Part of a small language model's weights: vocabulary 2859, normalized queries and keys.
Each number is 500 + 50 x the weight over its row's rms, rounded and kept within 0 to 999. Layers, rows and columns count from 0. Numbers have three digits each. The size before them is the row's rms in percent of the matrix's.

# o: layer 2 attention output (transposed), 192x192, rms 0.107, rows 174-191, columns 128-191
# v: layer 2 attention value, 192x192, rms 0.114, rows 175-191, columns 128-191
# up: layer 2 MLP up, 768x192, rms 0.14, rows 0-82, columns 128-191
# down: layer 2 MLP down (transposed), 768x192, rms 0.068, rows 0-81, columns 128-191
o174 120:433507462611491504520433431406518473489489522493481487477483489578520515483608492521522464601542523461459478514497522438493572558432488557501497407516454562536521411476531475508605453622501416
v175 111:552397530456537535431530535523457575435471431572456469470504556467462512459472491552432437514585540471450466533521550494536411521504484566499538473457481526457489514501479552521455481488477508
o175 116:488606522492505522500423404451538495424541490474507435523417607523523524498439517442468478574500390454516557463540536422494517462449487475496426504500513430491468442541531502497588545565488548
v176 107:534504519500564463464510479484569522483508566487479471524512432394494421520498430547528417452495512519518464536540517401524461527517435550520426451585516450557544439485512557546499419464496444
o176 111:522497485506486490601529478479444470443462487503454524635437497482501499491572620458529562559396460567558481555489520484535500468576519457481542492498555573421446514471443484505556547477493556
v177 104:517477517467475533602467382481501566424489501610475574518466552555536542407608641607486481473517446461573485414548560492487548561421535545496534550415512454485582425496473448513505530461557456
o177 110:433570513495516383529466532561447529537497493475504478467529565479489555503634515400389519537470558544514544515565474423504434545523543529549465563418524427384519471500516593539435503510445589
v178 099:521453395418453465454501430518517523565572440401477490548564532453506442554474552461528504542507570436573540533427529561562462610568544471479496553435542479520450493474458500433593415575497450
o178 101:519510464562469506523476488530468441459506504522470518439547482462525487447528471481518530512537497412468592442486493526511508472506508517577620466574493478609590564529505529542487564510465513
v179 097:457531514545501439560486436437478512482532524521431463466460460533397453498426519537507509537501519489471545505485485552499535509545446517455399483518542507529428523506402556603440510482499558
o179 098:400549496557480506514451562447469452451514463500460505465542480476553474546601443480494441517507488491464543502509535509478527530493546515438528592428521476470438435554575507501635469587528529
v180 106:491511507467503566480467532506544528553494558585490497586543556653546393488553417461412477517453491478494519495534540510444513469510508428507505507420519508444439516418532537522518512463553420
o180 112:467444508475550455570507591529569513502557484472485477443451522424413489563480642589502440553515495570466401530536466480470531414468501558441509512470487538523496628581498476463505518513438500
v181 110:529493450499484582441552471553470526532388449519499474603521490448563406514497432508557456509486493587536492499489535458435525493421540533405465394419585516462540501428504468484339410505497436
o181 113:437488569512557488522450473522492507416504526442521557500539451487492544453558606490492483475460538507523379557475398479509555482584502432589514563467447537483421480490502565510618542542553526
v182 117:485479553482533500572452500546504494561480544563562448399485553552525529565537489579551505560544377471514482576479456400586527523429560481527397438503521481503526479550566457535536506554491441
o182 117:481459450420445539532558534598455506488459539506527399536529444473481499484445499498438572495497430503566525497467637505564438466497508517484564572427500497466528490509329465498459494378470509
v183 109:530494437503511410517534541568491499554453443491530514442566649451502464486532569546525482493490423457530558480584524530412475500463446561546460520379426496560456525499513444461459401445529489
o183 112:481487505497464578468488417477438545439593477503445524450504496472535460445515438389547505536442505550521382467484515456543522550505547547548589570506476526531566575605436514485447506532419520
v184 111:543442542550496430379590472529589540595440445416470439422444463476465583599429592547560448578462466479402520448512485537530445520569580529488460414472520449523500534485477500564422530560597447
o184 121:394590425470485538473545468498516427501536421482512491467526411578480508558504440506492577509548612492572522539476565428452581533437467415525551523516614499525432497442469616506555409476458462
v185 111:436551494459559514513637567489548536619425503481455475439503507390613456414509458516550521475549498413421461464508493501515503433478515525500435534516622538618519574510490507420492506517470451
o185 112:471507449496466577453398375595517495510551398486523578504546521579370592430522549555489478479499494570513450509439569442488492523537524555442499475582482516472502541458509435571494498461521542
v186 103:412483511522538504516519477620451439485426458436538489449449471431526545450519471450481497488483466509485461411517522510595479462572551468448549489561499460532529454508465505452498487530452475
o186 108:579414438507555528541447467478461451428447511374480500502611475504445442456442453517492529553524494495513479534501546560440477561464530496587532569482538488419548626393472530533642474415551580
v187 110:557512433410404608504497470470463514492389542546488559564658543430494431597366541516592444573546474524565554452474519474457543504545601453386551510428492491512488472517506546507417473500568463
o187 120:426455503678589460511502551511631455516534558451518517449479494508606488456490458470538536536514602507396581483546538480552525444521506448608461481495472484482513578406462442509533521487497499
v188 111:414485446442539555558553546452485559490564503439555431551541419439511523547458472463536475524494497473506504502557444421553555546500444595573471533509478561498423457433548471549422593449505491
o188 117:576522520604518523440461498496513395512590495570553467547508488484491464475514458383450514461518551519492488480541570486489496396503515560471629511465438500480581525432431516533500535615494475
v189 104:475371535347509460417605577488468472587425480461516501460500440546526527498465452560482578553562464542544520517401467579471480500570450537539454562542477553453508507565449482525471411543512563
o189 109:529576527589452549571440437536472526476555509538491471547556523482572474477517524401551455473549467510496495539563455478511461572487445520545502500543526479517484551388595441535567521464460433
v190 113:456464581546549505360555499598392469486472507520435518548400554502538508365522572511486522535487461551540490554445458506455560511460519478449517505404441493496549507436481487477554468397514408
o190 118:437437539455438503547469472534518528533521435546521420455532511490462532469570497498525533516549538523539525448489495501462522569530508478588422543546457453497433496511574552523440570516483519
v191 110:549483542519501374453511550490529529469501509508457456471525454451456511532468544392519422553470551494465452518598429569500458476499613511412543503507532507364398569571649431508512468510561530
o191 122:319512454505545577442484501580480509548511502489463490528502466530482487566499454553518558402482595509517604509445493442481521403471393415538441471467497478547525384527517497469530462549455515
up0 102:548433384481466470459539517478500437369513553477481464538434509503498561507416542516612498575461450499515473493517500511531482462481507574558601555443496563559534471579471450558460584431450543
down0 106:535507456516497493457520512476504467587475493495528509429476517456441494448472401460590491506499436447531563491434482576652412537628509453514497432500476528519503481523501539384597550542552494
up1 096:507587556489539514543524487487535552500541543433523501485477430440567502577515524398497445490500491443507563452478533612566467420484432577552505459499553472423508421529557467528481526529569479
down1 097:454479550505550454485474456564443497520493556485594511534536561532507427476495447543412452465527385493494513396635456530463587449506506472441424546540459436430554494480509410493431528511558472
up2 090:455480435477473504429527394518536507503509536545430498470463519457487467578553527496637599514613452428472441512441484448498537513476407439541538533472413411523564537596514521494441396499469491
down2 092:535492496560500487346506483528531431575550548457419460488462503422551455501616597494530513481508517536497426530510474431508529460589474486493555463539476525502507477558524467647532433465551510
up3 106:480521504485533502455552506518393558576441562499476446480485566468518481460562509426500434539448546577511591533614476522507488561521458506544593509515527464469525437519564465452534487477485520
down3 101:481505482548533551464459477544484457491461492482586533426445511519568442458507519550407575521541545550481470520483488441473538520471438526516484389551570480462591524541502509550540458571539557
up4 102:435545477618506461477558474534463465549516483508509515443531402532469444471473481456450462492499458479577475488492460459585463511456571564569596557653458589430498497545526618528448542471540489
down4 104:495480551595528400434519417473524459451465476558472482474426401444469424503495478526568470464509502572608433497469566576510514501566473451486507546406496472496508473458442487476496551588503406
up5 111:510457503601470564406541468526529461549502549467587535453492584574461589451589515426542492418531501470443524629462474494502486537492466529461507478498475576533538405440477492547552486466496516
down5 104:460462404464466532443582599538445433457404506430581290510480431467506464450446479514510484470493550525500518443450549428521536502554583458545473499495433517522527485524445540547525488523520527
up6 092:492473500532466542525489552456436448511502400485496485560521395510453543507459508483545489525447522426520543575546636427514501543457518548425552554496557570421449599466525494556475594477620480
down6 095:546457503478567537416477455519500412549484507548509432494477378479398624435559452488506440447466524468468462520513507515559492460465508614436569509481564538400501572474424522438447501471544524
up7 099:540445499501563546478590459507531499468502455416503504615472493466568478513447449582454493468607413472437409516496538494480471488558495516534533568465603455589504531529549548473516598466443530
down7 101:456458522551486449375578523398421571493479506439468485606479502547507553467401441608508552543579502487380506501539548436537519435518464509440500477502566632541504614490492560441447489501561437
up8 090:508620487447541498476534490491548498490618523477439517498466515511485514516446504577462508448625525474431482598466419580557497432434427529581455423547426498517486522532535525556507508433518554
down8 093:556527389501444484524483506464541495536626476433455446515533474570476522536572517553501519521499525496469579574549473579521450502532456579579499418466404481406454555480441439591419508458457507
up9 106:464484463469528586513433508456559481435503471571450505447482597576513572447559543485513513522504585558481511521445566563488527536612490516486514588453468525406529473496483521394498482612564567
down9 108:561493603502508509487551479560465423474385384455493521505471498550367518557490471527443491615465433500433479529535450522523550579555477454526436474529482484550522592593513534506511466466428564
up10 092:492570451358578467559399510482483469459483472395487431494470487443515541527593513479456506495531497489535463408461463656470455460514451500502490427530482487519476492498602530463467417536531556
down10 097:508470514421542491550427598512392494471454591475536460443465486475553538517754547517440536497568530524471409442451596544523530551417454485453508495541478477526540438517466569547489422495508493
up11 098:460443551431466554514481552571458480533453477517560518565520591425459642535469495477423480571527488542561547443489472476557519526470496453357469461507494514605461558512529627503511523503533456
down11 099:482406476460400479492461541554462561492477466503560510527581523444544603489516568486520421608507484553553578502473543452445535504473527498508515503520480508580397483498493575500462436457553513
up12 098:520589424508498494463491475527544492520489497482447471494576495474533518526507435527483553462555645487504491471495461509419522596488528479433521464555534550500580464456534497612548486510448429
down12 097:452368459555536530447541559569490468517527455453448568536498554441492473448510483492467414487551540636460540476480517543564539507480515591503544504540500536527468516459498565543578440432462525
up13 091:526513545587522455543443490565495587502431578479447392543542505503527553554534525488518412552513421553463493511479509528578484616459407459475428443456391490476475470518584494511553473374472532
down13 099:483495522452474515452474499527510602489489592454493430466523441586465444538545516503450474563483581500472604512488450622531519457558484580439381434522478500450448444477545485474430494437573431
up14 098:471608527424566533534470484567492532485480520493527528561489493530509377489566477504501560455377496573565496507485556533437450527425466575460501573529403475538494491504502482462598560429522454
down14 100:442449458459517504481429476451456469579526478503521484559472452465489533453606563552525595528506576518470538487601392543536481531502439435559548568527489445491473615448504469505423486616491439
up15 106:528444597548526579464451399444533508428530447491507468579513549512436424493482539548417503468475506434493444516389503552512487407473502478431461628537502506536602568528505476442460585511472473
down15 101:445555512563538471572452550426491518475533503546464545522463430480458441601413409411419450461528534425517508574495401457557473572649571519506520508433608528534492439468454500566516493473535501
up16 101:449547454505546493546512417411577473547483469428540514497402580497525508509486462406384475485568446507494603418458487546413425459543444430490455426524506491515590546498480527519450499500526469
down16 104:498544378598541502448512481550519497389492506434536543522396521501512492519500458559474614469522466536553453504442513539507511477508550480478522508499461544579599409525523434485565421468480594
up17 091:513540566480609504561503518538476504535435520452495535528329536446602507442517538476534488571526556385453438600578487493418454434481550603549447520540491493509561482500558490415571592463437514
down17 090:515485595441551376545530520455451469538527421420522502482531476519614487518560540478481514611511631421473482616585506441424468413500499557434500524500503476499497393512516493432507562463443462
up18 098:527488537551545425591436475437489463425553483410618433475449495549450520444437536505522521547573480441467411468516557525523469452487531473457433528479461519535459504478417511484595534459620466
down18 105:531463585404485431469447459514543540505459561504555514501501570488589478486598453459512513494510545467530461445454534488469542625482538480577562477450479353440576480482543511488485410540567557
up19 109:480431529497582387480439601530522501593549427359512551596480528490407490504448486546496511385501441472445495482568575554583441561507551568499436497432475581470449355487527509557474445441473538
down19 110:473492594476490446470454501521520589445486504531478450524462483504517435507457517503452466533525413533494474521498483502509459533415458543460504479603547542494406537440485500573482501432405449
up20 098:516419467570501562432575401392455493500528457480402482552591573482540474527525519602505446473465415535545440490444527518505465471480446588529510485464515583600594519587434477457590526482449517
down20 099:559606446403544413489553494461489471596456462503444567468564463588559446451565489531534491491521530519526544551621490354480551449502490480512486520498387552554544565443494532401454500529578447
up21 106:528543479511444459531557541521527554495413514494529449513539487492612488534453617457509612480513477466549540466565530521548411571542553453532551494510467548601424519464489439510500501458517532
down21 106:539520563553459488474437511542474498483486477463450477455523424413457599536565500490462600412493416499623434489481539463503569474542482579505532411510545409490567434500474515493526533468452425
up22 109:516445510461410490531426456531535467461485562501555467542409564566524532449513430480485526549538551480596468501466565463484532555533476467414477599507531500505521509473481375518521427527517534
down22 105:541489495523560465578417492456610455454443548459429510526495446498595529526483383510514420534487501511460494438532555499538587464530450483409479578474514497492483403488470467498498524629593467
up23 087:493494462522408546399532346560478510555567437528550431399471471478432536474525438463528561509535421507533461577470547430564566508541587447541583477523490411449518552535515554499480546498495470
down23 090:502478404525429567480532530519534544498494476427511501446574491541466504628518538514472513453504438483572433545431526538524534525570565457578561450558469513523524479381490484524531513475429440
up24 104:498519466463462496454464514478582615533534474466501501563522543438456475527503524514560426544457364531440596447542557633530455493500563551514602421441447597480453521433509463550519553411448565
down24 109:435434490516402450471501455480488513477488566464575387499479415478636498419493508433536496473503545526517476428519496534483534533504541537539526520486449518493501367545513518471524438537501409
up25 102:495479569484432546516436512489460493561545542495581518424487531645520484465429492465504502477542488529505586486507528521519523518517541452536474581624488531484466487442544434514390440498416476
down25 099:474562556484502427477557520393485463515462561509552506492466495437527424380466492553466453462496590491456433561448511542494446512549472546564549465562447491511473564474529495578504368510584518
up26 092:420411466479586532560555524395486482509545457505457483513415561567463511474463379469413539488513463623538464549563554465468476606485450465541588459434517571527470447522544492562421440401509439
down26 093:536435525643549530510448398507533501522457509460447503541499588493536568551517513428516406491640484545521503514522469537496562453418398543511477450540567569537496519477554458463497505457457561
up27 103:468551613430527427530542603521531531472518459612428574511470479523442513425470489573438473456548491514553413571558481458442511514501506474599458574466540541517484449462554537395504482495424527
down27 100:507564489470560443495589565494499442451463452578564512571552513520467419557505420544519510564506491531561535536571572501495471438552513549490627536442557487483514506467559519522542456573486505
up28 088:594500486448581454494465484391431553481448516437503489522441476556575535498595513534508501590422469476553517521532585515505539460550470441519466481393461571511514593476513555474392499492464473
down28 093:541527470497486498505497496544500351495509483378540516538480501552565433555579487482542422514512442602570636557501507554421538482465418475470492480435471439445456477476496512506500443506476474
up29 112:550430554467499495419472432476482547559473493424420501521658567583495510532473523534527481506447480506558497445481475574532462488541456572403421536511444483501478505523571583517475578477402545
down29 110:536525514595382595542600420456494447547428481466612456511628453530503448492358531502535599431492453464523511408483524506389501457479575549494496569471557475554469469473514491526442510564500480
up30 085:499500479488521488575538485484537537458475483458447497577402525455441490464434472562447506582594456462506479606353502376493490462500471525533539474444542527545474451419516534429505450441533483
down30 091:530454486496443443502541471488521455518528465443487433551446458517513483493451499576363432520578529495527570489374486418445560486476549599436558583504500503440484426488381562522486446480513541
up31 094:474401429502515534529471429532491459468547481490497478533544565541397547525496547572428535521512469433530393532534548554525474408550543521561515415521471592475541517451476481450511513566511511
down31 099:603558483525446399512509456479529454493541624539587542508550452532552509504542528436495499590535558460504445558332460547536535579467465444487513490489553576511550495489478530497517528538442454
up32 103:490395458551424559520529502483478515471471503446499529406447512527496451444500433498540557609437536399477580518579388503560506454448523429475470553519587488605398542581528453513468530470551494
down32 104:522482540491444481467464624409421544477533488545448521379591524449516561537520480477516446515560555522513531448504595508445510517546462448488507437512561498596528550442539589534536459515470483
up33 094:457457526527506507456551401546488492518522548532626472522458474482491378419431479624496477462480454427481550460473516453544436505449463506501492417547423530545482453521524453498549498432500511
down33 098:497555448412533444453525502491462473491486568514512494555523408556536438552474594503449449546513476582524491485476506514500535477493455504393390562532399523573547512488640482606563410546541519
up34 111:527412455508494610497415538537488491507581500462491532533471474482514506440450422521608512592517544479506487450525536545545431434481505541454459551564484466532509503553548551494473571551553513
down34 111:512520543493542438525572514528545452477478468421376573532577436579450597436466462475520535480488502478566513570389465506513400519440567439544459443483497521436508500530425465594544544450489592
up35 100:440401445465467457611539508547529448518543555488590514420494504487487550495517455548509554443518591475480487479554575520547507497529543556500438564437520498562414498587447370532506440526454510
down35 100:516510506461469517464458510457586481413492518486415598522523561533446487548565501559509541552599478492490521477450453496551552626522518495467420560498498463483390410494568521486477474387589522
up36 107:583552593507492475433506523562431564514536423486422470442486479511465451443535501478460435431456452505483535479593460464524467448597600532462534452573485553532534493437528502459398457496539522
down36 106:530403510515505431560473468439574464635504446526482467508539506582538461445381477530505403464558559449463484555517428489523454443498526563467463595499472478529497584477473602538527434502523527
up37 107:445402534524542598534505545541439540483504453451479495528443603467439552428464505545565429643489473487547422574528517538442467373474587595525505505490426565540508461589478481505499534463523586
down37 109:518476520563572472470473499477511528482486533526507532503406489609511479547419505429465459495442524465410427529432516595442490476455404486524471487653429529517507513558526451605411492532496606
up38 097:382529460504431509570511495460594527525511485454517513539493427587509452413558444500454547484387461544550518512485534527525503445509550514449506522471478664489554584458496539512634370578540578
down38 099:474492533474482514495623551428408495540470501575497512466560418617450547491470473513509515585489517478519591461463510561531461454557530567532487540500491499532657549450513493491543442515572505
up39 101:615497469494492476479500608569451584515503505549490504453444490513441598484455579525438468426423486448513497515473483516502432485416516552537579473521496488510505556487486449458379468523437533
down39 095:498503459544510453572487575440521512559499446447522443459653469510518495500552516438445492496450501481482520505458548477464458431470424494622541514527524476543500486473491511530475455467449509
up40 108:528470511463557519468518398396560464567497427555493465448522648542496499521475395477457443417463475464507616552466402547514520550589568536550491514563512556531547512493476519491492524480548386
down40 105:609539547448499421537489567489564429497470534459586447486465463493481500487524419527484429558415372470495527434553495465554611525450436466494465437519504565498561491416475482517478539535595564
up41 095:547518474441473479471516557526459499516429475523432430645525488485496668524511519554491455547424552465490407526445502506524554485425523495405565466465484504453540549526522400516485499465414571
down41 095:505476527362540418465546447539532572393549430469586483541524482492485560455528502465458507521503540503545531496423528503563541484395400514479487552482503515518373451482570486584515466452490451
up42 100:466435530465569550542533441615495553513508524553519516490465548517504504483537529476567583439406562483432504490478539468554502447534477495411530413464419414519546500543464559459415404495461413
down42 097:490500548595458498502462458459460510466521443530549501533504405385515494396419567565551373502486486504521486532524507506451537465514499532533452516435538583451454535385439490541442532559511626
up43 102:432468514476602468540452538504452503445504593470437495508569487459504405513542486491387598508435551522578494504517438519453403592509509547494565554562490529477562401574580522542493520442473448
down43 101:448407537382539500526516443425569491449508463489473481484451477444556496491576578538475465459513490515481490418422448485382470551618443532440529486601480518575531487469411533556483450463554525
up44 112:446485435499485607503517478445509457392529528596560455492519551480566473508426504478475475555531526523507502616541572382614483444435458478452462463567512486550529526475507456525519445450404478
down44 105:527465490463517500461538458434468516511505409478514508508529571499609521485516530445386510479538540519417533520463524386428479433519521567543403513503497484505517518442461451506491428527504602
up45 107:396389464584496600472434480464512412596543469524605429518487517462551393454494471452471463514412496398517579472486515508468437493456543476511504429523471466477523485524617517459430447490448563
down45 101:453516481391463403545382501449595569507547444517486535427519508541518521545502454426500531538438480376415500487574481388430482501415483506545560461493487417543515548535433536417520472462523433
up46 105:503552478600520465519508476499512446496524558466434489579497421455475406426602459514445511486422458583576506493580504545491498486462459508518580387557615474485521486415530493457508581455549569
down46 111:497502476474556577465576524578481547533421564506389474537504527489529470415514569552559499463517485508527534494488494651406527597457477420443504407530452514419511491410510579426472423479447418
up47 091:473563467538531540525495412521504415520405494543564567485422545511495510436432461493519486574532444556468504484454534434502500576481565493491423471504449470526490469450510544395527521488572480
down47 090:494527455595554574450474393473489453486381479519495558501501503453582453572524458522520492524550475578553501564546563419449496521526429551491439531498530464512510423441516527432480568497467435
up48 104:552460581369462503504547560544375592383473506492518439579493519451484574526472484557477478499464507442439582497448459502562486505513423425520459522479495553571505479490510429474500468514525552
down48 100:576436585551498520524479492553359467497475532386523446612493469548539491538464530511532546456492517506431542544504545487494432493555551582500537543574448404513475487452363519475546553505384483
up49 105:471495501540533511503593514465525444472531493524550453531534587463558515534516545453498515530429464464559573463503528499577457529545466534453491569478503601524482489480512430490497499586506539
down49 106:491503513528412511534475532513479521518476457419435543536440541450494518578586498380499400595527547436486521522448498536569470604538490554459552490391595488455419474526516573546482497451524509
up50 108:491536514559461480550402543413496498548524450567513512428505510404457514462427481509501548603525510522502592576521476571494526536609492452468541573503504539466522474524458447552528647483565504
down50 094:611434439405459492549614509401517516555476507582571572420513526430469540484585512530444482495507539508459495406513472505487487541472471453526474551519500480545474490476486561499493568373542523
up51 100:565561583408531472526466481486431451504515557428536501525486391595503569539381458618442479517465523549412512470494488499508449553416452499526533438423422448464582509584544456480487511370535464
down51 103:486510533492532482502487528584469591536487528509459548575553449517511541580451483477519458627445487608503540444529450505551518446487435509494494491459415545468581475494458431461520429367518494
up52 106:480309460499515450543513486465557523441437421483466528510487559541484486539459504514476512495421499538454449559482516519516471473526466620454530499484468556514571597377503379516635462568541513
down52 099:415464555492510502461514531491545378508428502489461515495549566501637515537507478446511541563439524527446447562591526549487482533447530372451507496473577478482419546445488466507532521472563522
up53 093:472528560516429468500532535594540421409528500455488476410537536518423533457582480465474444550499531512445417478492495502429459507531475568507363601509531620467478486506567549532424477470545518
down53 092:536413502487438502509602488612475512504539466467527487428476495532510603510638502435499466499513561514483373512445518543481519513578469612428458569559555612482459512586455559458400409456412429
up54 094:568512475525562611517515564438483516524410452485431544601530534552461470434459459545516512451530491513466542575430507519384532522524474498500520516528454613550517468478476617540436521431566531
down54 090:548556454538531559463535503517451494533603500450488527535461468504642479430505365479481476410497438492499529425467478478481535495462477499498478492504530522524492576548636566460521491490434488
up55 111:396580447505499493509515457409471443479477533517524523441540506635561510508512423483524473642445591530466507505491413445540520465457496409450550464494618522472548478614614528487466415512385515
down55 109:452445436544456448539497456537421509543433475562445528516415505451563546476429468484589473570514520520436456573467588469538461376546475471464439462430486476567505541508505427585525440490554455
up56 100:441433433530578507655511481481625535541496316443604491419481532496465517563504497442526546385457465563492479501488507427480511549562476494507535484442472528490441519497548520505509469588543512
down56 095:527435440607437556428578499454479464528395551496488464434487464479631461471572467520469489430578502541422608519496493494524538488478528534492425565505408535554576601511520462536386459502446489
up57 115:441543479543526512502534475453525478469528475436500561440540554468393462511611511603564500485546511537458465516518640550475462550442518488508567520555505472441445485542574498472586508511487470
down57 111:403526460528506567451498457481391492651503529478477517370442542486547573537456521530534455477419471422494340442487489460435516469542524485498461347506511499498517493504492450527501543462525507
up58 094:417552439466507529529455493546513537547501478469532525511518456410510497489529403541518518579550464564551407429424528377515507419569388534523530484408537507410576465552521535449570595498480470
down58 094:441493482523503492488494452590427520530522472587581496437431618429537464436533475547402523591434599473468510485540496541472555522636491510518467576517481548423491509468471542501580514481502569
up59 108:491529469529512523522478485534457527419517524358429488611542525459507494569475447508480461520466478510454585501483477446554477480416456458644597435441500532469568433522585510400461604464456555
down59 109:548459531565487459509537570532420501461541425519507533485541490563417510526433421511403505525496592542484510490539488554454469496509510569474439536436507602462538470445498497532561550507428496
up60 089:471539481533564453525461514528474474487527458521496495471429525477497445433544495495487547509578552516539501544434529436534446537529491427444531508487449408589542488555556540381507414472565460
down60 093:512519531531524472461492479478513489586451484516486483484475530423434440538458504562623459594480513467555469558517511402500503471537518456367419592612502444591499526531521515503435469515462450
up61 108:463496451407573493490444501533529488444468468513454478581485552503399507506513451495423507465489465605495498579481609539465454469524439504553497489525448510496581445472454530477482528485567506
down61 110:581507464468563391467422537557480499542380428459513545514466569605458522474544492470520480474519468628457413537541547446510503519480481514596574478547484434506580458498489512520469571561456529
up62 085:533541514504475527569553440469516607573501469416466430502451523506513549543461514447601451494491455480458395533540567575436438504540432515570541429512511490505513468471463531512490545416524565
down62 085:479447446476479606508618554466552457487423443435533529415475463582509460490579537460549448552552620486514504459508576494429502524529486529545482522521543421544490537423547468593479421497447527
up63 103:557510595452505521493461586542512506481488472556483426494522486520558526516452495552483518406412531381531495509500470581399445525476495485502397606580493500471466493414539490525444505510533579
down63 104:477551515568470489537579493535500396519426555475506448475491591429486544601451542510487523492410502498538508496407526435464465570515495445560503562507561494503496483541460488501444461420598520
up64 099:475444491480555450574517585545495519376541556505454432495525588504515438489464483512490576496495521538546497481541496597479516466528500510533440508483549469655500469449533599501525438562461532
down64 095:547454495482488480462518543441493444482575599476568403565403645500417502503566463517479504531434560597477458539450457456433536504473484488461465485566462554451562479492595503445476537510557474
up65 093:532521554538535512466452498498552514543507583494469504461491642501459502457394447495507518408563482541462511551538578593509445481442456509533485481516449527556437509482483486498388499508482512
down65 095:533571474469446506535515531432466558454527506455557499454534497495483438473392520526501525425575494468567414474509531469548472440544541475483529414567486450514488518538473516493464529507459609
up66 081:480533451571508517506577534481560542497489567526473592489571456562536419459509447586507626527536520483448462519514572556480530569383544395456470540516407591465530462513569574517487488431545423
down66 088:528446444513536491516615480468514569528531474565471538508496501475540512476554414544533545485531501391502607499521506518484520505480497461454489454519424586538413483477432605543473463464501450
up67 096:449528470479542494319503503492596460538534405447527528548549500466515508434509462468457503453500443511561413490491541515487470574492439564532444600463519439463585462533636508452565509579513503
down67 097:403531581589434504523584498485472535516583609429615580495546457475514474514467504464492476482466506572495470474430514511542357524558464502514522555473471479558497531495453461474484482597540480
up68 093:515526538526612622498607530492569634526434489419496478473473525525451563541481454508550491411474422465487361506519506519515453451492436497402573529554532574507464476486487431530493513408514472
down68 096:498587489570413534509555516433500587481385445453462501401519421462450513593512465542544556516553472511474374528445541369534489435466551579503479510598491584465432480488534404600508454590510534
up69 101:475516459516514544571456468509515526549540521531429467553435533494597466465482523478533544616602529456554441548474508562530496436499535471392452488466461540561519446452494507422548476544399510
down69 104:558475518525461439550515434467554527536480484507462470393609454568530578470459502529457496448535484489582469522514530535588420588485565522520473517417530442464532409429531522575540569582539510
up70 099:475486553590519576571500580464490445540534562520434472411532453552460441505562530540521476559517509508488591438429537432525585536553541498453500487551521522521562515546518370558482591569518518
down70 100:545494489482528586534465589497565481509521540569412461590446535487436453561472541405527552529525483458470605517520613377508514546494563513548546401455572473474493476484429486489612516503497446
up71 093:534505530547466550593525431471467604478441533581364515451480455507471594436478562490407457420553547462519491460379493495495454454486457534471473500469545533565507523590581523520553549542518531
down71 091:502430494482417496515582521389382472547542474592479443420406446468473519474520542529452453438550518479562509450418518601426555483447395521482536540462613551451449504457498512515568468535590526
up72 105:482527600517557474500493498475543584558464524490488480518487528429499512502474529517502488469462520481446518522612448542527519493488530496508432495451470524451438507426484500505467390522483596
down72 102:514473432524496572475465438533462383599439600515523531464485538549550447450528461457476551565511556542518494465494515528520492432449418511467447555386570608534456625495433478444443478430458440
up73 101:447519410480553413560434513507501464487525454494483460426517379541473475460627555581435476661506565496471568525505440458553482562482470487499560419428491509529576538503522536478473490510608530
down73 102:481559367490499539452486541524424480460530511504496475410512454515295475475454583573566525601618472576551482567454550553423481513543412526434527523510459456515532495395477539509461467508617504
up74 106:480527435596431600500538476542529552403540442559509401463477443506550457539549452511530564613503459451473500517508435540445497466573494465530561409465501541393478576461605514499435360536561443
down74 103:463505483484452547350473584583468572486537512474515409498489606492518516509456541520489445543441487534369473590467439555498490545496456607518593434351536517481507537529489610458413511500488562
up75 086:521586512531449566389496472398512471564553536548554473460432442489499498527548463444570451546472544491461503527519463494581473583478303455530502524548546476391582489486503518455474484579505551
down75 093:521464552491445536437476609485537399531489487533450527383511398478485552448527517470508571495488579481480467518517410588493490540541359497501538542578532526474511583466479644486502477455441534
up76 094:471480471470486611552541476481548552466477453501513428534564504563406465463504461462498498553471466567513423544364474515530537466381523547414547501565515551399503480464555555517529513428502463
down76 100:523458581507562563525505528530493527527475528569457442475530409553420477474583547469455387490568487494491558494448536419561492522440608470437568411489505466524450490482464526490457525468498431
up77 102:519593434455534536478481460431522479541514424504532505546473397499499472584458466560530459518478520423513459524418519514484480485512456471516594473498542407511491446497505540493600525508539444
down77 096:498456477529519528473468497405680511606483489464544515543517354459523478535422464373458489557554526476509439472491546565430510517569522553545584536581575439533439519505516580540538535568461551
up78 105:541480529506427406507513523480599551603563505515492499616511452484467479460473489545487501445467463451575495469507470505538482456444542498496493490531526475480531612437574497574490466455441495
down78 101:377486451496498526428568495420507479517493463470454494418510569448503467454488525481537529490490486565530539461443518422511392528462511389461532420492558506501522581442500532511550475522501569
up79 109:434474578509461560520435500512527479506520434441403511502591484396475412506520457554457485488491460513462534412413570513533493537501549576549510487593519557493549510551544461450454555346587449
down79 108:516524462512504488572468468490566440437501464521584526458480418554641477585601448513470510542561587494498399440526490476515524499462511596534448459498498469576493600502517458415501464407471507
up80 118:524456505447542518455511560551707560469520511463605518493513571544445541487504457585413607474478443445535418428483544600425473476481472464523486522498552475429497423490432403498518463409491438
down80 110:490471446479425573442452523505535619574554564490487530496497458533489496474491407506451512493468566458463446526427531516573500516468457624518480571495450575473534481503525509460544490452496539
up81 103:433540428490383508494446461485473402518489482502391545500568495560442508515490508495527614540474580459508523565430535502545500506533471507466448512501493413503540546585537526420445480388514410
down81 108:386480460503553448537475466472556521519477484445550478594411529484561449467429635485440471554475462503504505414547538537521440515594499523630431547521530502568484553490513489514432469447438561
up82 095:537486465455505489504547475527545501549524447538500501504460446437567467476473490469565533437478489376519479419547524518452483519555505469543569458519462497497534521471500498520550504474442507